config = dict(
    n_kv_head=8,
    norm='layernorm',
    norm_place='pre',
    norm_eps=1e-05,
    rope_fraction=0.25,
    init_std_up=0.0307,
    init_std_down=0.0,
    optimizer='muon_variant',
    lr=0.00464,
    warmup_steps=200,
    train_tokens=642900000,
    steps=10031,
    dataset='wikipedia_en',
)
Each number is 128 + 24 x the weight over its row's rms, rounded and kept within 0 to 255. Layers, rows and columns count from 0. Numbers have three digits each. The size before them is the row's rms in percent of the matrix's.

# layer 6 attention key, 512x512, rms 0.0122, rows 334-344, columns 0-127
090:124134188166098124087122147119127108172112110120129104114118130170169154137138070116112121087151110147139107113140108105092141116105155099152135102144071090133148138120179128159141121122136098137165125165124135088141104108132152092134108133149165145115109143148140155154143125112108108113144166132126133138101143179122110130084098152107130166109129125102106160124134073126095117114106
089:127134133137141163155115100154132138142168139138141096094129119106110120150114104137097126134135143134157129126120127109128129127138144162093145133118125159099130137144177121098126120142170146148100136082186085135127139147111154149100097082110122139135091126112127145180088143188179134112143115140122089124144134168098130155122147139117109119140137112144127101084151136153092148140089
098:147104164140121119105152112136125095138123139134137093140159097127087154146097094130132140118153130135142097147141129127132137124105142158125165147149114128132132100163096139144139171127129128136095089141139141131126120121149112091137087098127161131141114154163175165134136123086122176130144159105100142149143111164171070147128120145124098090131165103123117117138191089136145113100142
091:138095113131162179133176123091143100135118113152119119134066148146121184077122114149142156108094133106126140133152139119138104104081095101127149152120123053116127125137126140101141115087134122141188134136143137116115138134157138196103132123090105148082132137145105168107125097153108175140096145137133117133143109114139163119119129068084163138134092158116090123127130132141132095104137
093:116154092127110138120162144096118149086102072131147064090085119151158164102063147107136128128143138115119095143158167098115131160146119146101123144115126119123107127128134136132111125148139156109084143165073137127135095182126151117130137114138161139133165128128132086095096111116135132148136128144130137095136123175116173107085134150127081127130088131162153117130141150110110107113109
089:112128097126129167113141147149159183110122129129128133135128167097128165124113124103139149176122145131158164135145118134122130086161113179156160118157162106127130119135153127135097136135101152151136113128103111070156137096126121133127129127119141132117115128116109161116152137163157125101111146147103178103125146141134095117128126134118134118110129143127135147117110153141129113097090
093:081139144148090091122088095122122111148172144092134148119141116151157158122113132109102124131136179155104116110195140184145121127118085144141128127087120140156141142125104145149128148104135127096129149096127171123123141133124139121116148133074157133117163099185123098115137117173154116123160131143113157110115122095080086087114124159159126129118151135132113166122103126153100130116107
089:114124137113158151151077141107161121143161110109099134163105085182120108144120133144179138122107135137130126162109122150111120116130130157097123159156137102145164133168134109155138128119128136132112115097123081138116139127125173133146156080139167123157143143090143177084132209129157143106114148159147129146096106132149097132109101178117112123158136126158129093095159121120161121117133
095:111144137107125104124098111152139131133125122152087133109131110118127132120133114094143124122147145104115084153122149135134142115139150126117128128136172119122119143141116121133117125159128097120116090158138111145150119151130135114134166143147148142165126128118138155113118117134131081147127134125097137126138096129117127134132159169135106142126150116113129102112115126127138035127139
091:122181110143143150121112071128146150123137117166089139094110111094147135110111120158139089153113103112131183150136136116185109167129112143136116118131167123138154105123103158128146150100115125159114090122115080139096146093112100164140134139139117134088147147114157149131148136151192118138151108103120147118119107143128132123112132124140100122116088092143161151104152135138136156092105
090:111108140077110126147132133154098121131129148113148146129129184204153133070112139120157115128127056161113138132156115106105114062175152131182087132140117168119114173119160113131117108127088092133104163103127144131100144127162118152119125104158122124118117122156122145165132140112081134135076143177148161111129158130128174116135131147083111155127115119131129109143140093166116089114074
# layer 6 attention query, 512x512, rms 0.0118, rows 335-345, columns 0-127
089:092147143114114119142144141123082118086117152122194147138098146107159112127067162158122159123118136165117138097127178140146133129136139105144111152118094159130111142111138098173132089151114144100076115117087146123155075121131096139124154128169142144126122132157132139159131127114096126145108130068128086076133149136089146132077134091136161127103170146128104140107153108098086082120134
096:114109133138117149143101140143128108137096147099091107126147123110099135188129106130137142170167129112114147114140107111133126114167146107157107127128118128153140118138120131162123149167155121134183145129117135129115099121142111100089132112144120157114107155134142134135118124096098077113110154126133037117132131184163164142142133150143097118130102133169126142111142128120119072145146
096:113120127161135108131157128115109146157182121150104104134062084153109115122155111129145092100097102106132143125148080160143143138157138149123120120162134141115121084093063115171163121159117151149124112169099114114149146120146107150153098155122128110112112136090147155118129103110118122076137136147143119180149139140131143108160143125157096129150130171127143161101137142125128137103100
091:149097161138171128141120119091140124135135140172119088181168116118115172109118180150151073112124113094111130139147094112125082132120130162076156114127130127091111108159110150135124120133147130150120150119111115123131153129122135143144111076129125141174157145111153122162136115150113168138109089150088135140135110150166139135132106125122140111124119173124127100145104113142127148140116
091:104150116148096130116111086120104176143196132153141124090138141078110154121143187116134116118185105117117113142159136122170135100123148149132130130102108120115116146109122136093114130088126110140101122165134129124103111115097138119147145129147194137132127121137125100126107118139127130148132140166097136110134119122125149154100168151104115092117132162154141123083092160163106150141100
091:158131122112105128099161156108076135143132146134115108157129110138112120156119105103125158166146131138136117182113147136137122151123142109154119155159159153106127142150122129083115106099105133137143088125133156153142107150167102160110137147152112149138130104142140108120153133165127108200119109097145158145144117097125160153105116085124153138165138131120150124130159168134116166176117
087:128117153103173128115101129132150119089115129091082165085104094144179095117118077189133142130119100187142131094118095114143142127117146112112112117183141078098084115099150112133163107116117156164139120152141167103135176166109146111115111103141160143163114117122105127167124153108145132127183091133164153163115117137083107134119130176118118123129130125101159157101166117135144136065127
091:129156126074142199138126144131095134132120156164140082100140147124115178140095119177137126095126121107141105173131163094123125172150114126115119138144105130124125114146128133091107202128081159130090154138190158130128167096131118129106099169153123129171142133144125109109129146089143163155086134148116181094122127099049122122129094154110091110131153104074202116102111119135152138138134
092:144095117109123138140124125187115199128113156168075118099140141074117140135125101190135127131118132147102132134100122097075128126115084170133142100153131123139110149133099149120147102124146151114115118103153079122125117085140130143129118138118131115103134138141155109172130121108104168107140169151154146101162110135144133132149129133126125123113100077110092117151122120134120140127124
091:109106137113155113129114102125125135131117167127148128088128120184109139138108139107113134103136104152150155163101149117146147105154139168163110118105165140128104124102122120115097135086185172111128113149118099099125098147182157094107054036141113142145133103133143110091097122133161135122119101133157093091143133123114135109135182119155097175144136147121136133150182128157100167144106
091:117089130097102097144148152124117109121108163151170161133118103045095132122118130097168139149135118118087129145174178161160134128099162137115145113152142097114162146124124082116156127094101157161148153110091148170118088122122135099125167165110102116120099167107148106142126114107122170119107125095123100119112136167122097130093111116154157117110158126163144149128128132132098106104125